{"num_hidden_layers": 14, "hidden_size": 224, "num_attention_heads": 7, "num_key_value_heads": 7, "head_dim": 32, "intermediate_size": 640, "vocab_size": 1024, "hidden_act": "gelu", "norm": "layernorm", "norm_place": "pre", "norm_eps": 1e-05, "positions": "learned", "qk_norm": false, "attn_scale": 0.177, "bias": "all", "tie_word_embeddings": true, "parallel_block": false, "init": "normal", "init_std_qkv": 0.031, "init_std_o": 0.0385, "init_std_up": 0.0444, "init_std_down": 0.0444, "optimizer": "muon_hyperball", "learning_rate": 0.00529, "beta1": 0.95, "weight_decay": 0.0, "lr_head": 0.00744, "max_grad_norm": 1.0, "warmup_steps": 200, "schedule": "wsd", "decay_fraction": 1.0, "decay_shape": "pow", "final_lr_fraction": 0.1, "batch_tokens": 16384, "max_seq_len": 1024, "doc_mask": true, "train_tokens": 131700000, "max_steps": 8039, "dataset": "wikipedia_en"}
Each number is 128 + 24 x the weight over its row's rms, rounded and kept within 0 to 255. Layers, rows and columns count from 0. The size above them is the row's rms in percent of the matrix's.

# layer 8 MLP up, 640x224, rms 0.0443, rows 81-92, columns 56-111
size [105 100 107 108  98 104 106  90 100  95  93  94]
[[143 115 116 133 138 127 132 101 120 127 176  97  91 132 113 102 114 106 172 135 118 109 133  90 153 151  93 125 133 156 163 146 156 119 108 119  87 139 162 128 125  97 146 119 105 138 124 125 147  99 107 113  97 128 144 134]
 [121 120 155 127 181 121 124 116 137 143 132 140 111  96 125 102 100 106 140 160 169 124 131 105 120 127 139 139 110 136 158 129 156 111 144  87  83 112 133 104 136  87 108 159 121 120 143 122 155 111 131 135 163 111 115 116]
 [129  93 105 119 156 106 122  99 120 119 176 127 104  85 120 123 157 161 121  84 145 101 134 115 121 136 100 101  88 133 123 159 107 131 163 148 149 112 119  86 142 162 105 122 141  98 141 124  85 128 100 114 165 111 105 123]
 [121 100 132 149 106 124 125 121 106 157 103 145 163 136 136 111 127 127 185 158 116 129 163 116 126 151  98 111 113 139 127 139 100  91 118 132 135 142 141 102 115 122  86 166 157 131 100  96 150 113 150 141 140 121  78  73]
 [112 117 133 174  84 140 140 141 113  97 110 115  78 154 131 157 164 127 129 113 170  85 100 126  90 117 131 103 130 126 106  95 178 139 115 153 135  88 121 101 124  90  99 112 124  87 113 162 149  86 137 165 132 142 119 135]
 [ 63 128 127 116 126 127 135 103 120 131 121 156 139  96 137 109 124  98  96 153 149 122 134 123  85 114  92 110 130 126 112 141 139 171  99 121  87 138 157 168 138 139  95 118 121  92 168 148 131 136 114 130 163 137 108 120]
 [113 145  87 103 136 133 159 162 142  89 117 115 151 130 108 160 154 109 123 115 135 170 124 148 120 133 140 123 121 145 139 179  91 114  76 132 147 109 127 104 132 120  81 159 111 125 106 143 106 144 125 139 123 107 105  73]
 [123 125 152  99 155 124  94 125 107 114 129 113 135  38 134 133 146 121 151 132 148 152  93  92 100 132  95 129 117 148 127 146 154 125 146 102 141 127 121  81 118 124 134 112 124 138 144  91 162 108 170 157 172 104 151 134]
 [132 144 169 120 102 134 123 126 127 123 139 123  93 139 130 136 158 109  94 134 142  94 142 153 142  75 125 138 112 142 109 112 138  92 132 142 152 122 151 117 120 140 152 129 124 151 113 175 114 153 156 131  93 151 110 134]
 [134 148 148 145 185 112  65 161 135  86 130 101 129 114 108 133 160  84  84 120 140 138 127 137 114 114 102 129 155 135 130 135 122 124 138 112 148 132 157 149 121 129 120 198 125 173 109 141 123 105 137 142 155 115 124  97]
 [173 110 117 165 148 141 122 163 117 137 122 151 124 131 113  92 147 133 103  98 133  97 144 137 146 134 135 184 122 112 111 138 132 113 149 124 126 131 100 169 154 110 110 124 110 139 127 137 123 161 152 172 130 100 120 109]
 [164 148 133 136 167 123  90 103 211  89 142 153 109  98 120 129 173 120 103 124  83 124 140 138 130 142 161 131 156 135 105 123 106 139 139  52  91 104 126 130 104 142 125 107 134 186 147 162 128 143 145 113 164 124 149 124]]
# layer 8 MLP down (transposed), 640x224, rms 0.0445, rows 81-92, columns 56-111
size [104 100 105 107  98 103 113 105 100  96  89 103]
[[126 154 131 115 174 110 112 133  78 173 112 128 150 121  82 124 118 170 113 141  93 129 100 118 117 107 172 151 133 146 106 132 131 109 129 172  95 134 134 129  96 133 133 140 148 174 152 151 141 123 138 140 166 167 129 144]
 [132 168 148 132 115 159 145 122 127 142 125 156  91 104 137 130 162  98 127  94 160 119 130 128 150 106 145  76 171 102 133 117 125 126 111 114 132 101 131 116 138 132 173 118 126 135  99  90 140 107  99 103 145 132 159  84]
 [170  85 118  98 126 109  88 127 152 120 146 165 154 103 168 144 131 105 124 130 132 132 139 159 111  96  89 151 138  87 157  88 167 119 109 131 160 125  93 141 132 138 144 160 128 115 135 126 132 119 101 113 122 118 142 128]
 [153 117 135 144 145 127 134 132 114 153  98 126  96 126 102 149 141 105 113 130 117 163 102 167 214 132  85 125 118 157 126 136 172  94 110 151 103  98  96  86 111 127 127 116 134  77 108 144 132 135 125  89 102 134 131 121]
 [116 131  92 118 115 109 153  97 140 141 109 147 157  66 132 117  98 129 144 139 106 170 137 124 103 117 105 114 106 161 100 111 161 138 148  97 161 117  93 164 145 104 124 162 141 158 101  98  89  96  98 114 149 155 132 122]
 [163 165  85 148 117  95 136 184 123 136 144 123 135 121 120 151 152 102 131 123 141 177 142  85 128 138 129 181 114  84 109 111 144 120  88 165 112 129 107 147 118 129 142 144 103 121 114 136 102 151 124 118 132 122 142 118]
 [136 156  93 114 161 106 122 148 122 142 110 125 197 147 140 128 109 118 118 132 128 125 101 167  83 114 173 118 144 169 106 128 157 189 103 119 111 130 130 137 167 108 102 141 140 120 114  97 101 140  96 116 146 121 125 131]
 [100 112 113 117 120 116 105 136  80 124 109  94 114  22 131 108 119 121 200 142 113 107 139 112 156 137 112 160 151 142 128 139  85 141 137 140 136 136 145 141 163 100 109 144 147 159 162 104 118 140 136  99 179 142 144 141]
 [107 135  92 147  93 129 112 118 120 129 108 150 137 179 110 117 131 138 119 172  86 147 177 130 170 142 131  97 185 128 161  77 117 106 116 124 120 134 127 133 161 116  87  88 104 136 125 103 119 147 161 119 163 144  93 165]
 [ 93 128 142 132 120 141 145  95 140 143 173  99 139 147 144 136 145 135 165 129 160  92 145  92 135 121 136  98 111 130 161 119 106  90 142 163 101 122  88  96  92 119 153  99 103 157  91 115 141 105  81 115 127 113 123 169]
 [113  97 147  86 138 113 117 100  50 113 105 137 108 140 121 135 128 121 105 116 154 102 130 121 134  87  95  96 131 120 148  87 116 155  93 114 169  86 166 118 144 104  89 109 127 139 150 152 132 150 117 130 130 138 123 148]
 [145 103 159 146 116 157 119 165  90 138  89  88 113 133  93 116 127 122 111 111 140 131  87 136 116 121 112 140 118 133 197 125 148 119  63 194 124 103  82 117 114 133 190 129 138 121 139 168 107 134 161  87 105 157 137  99]]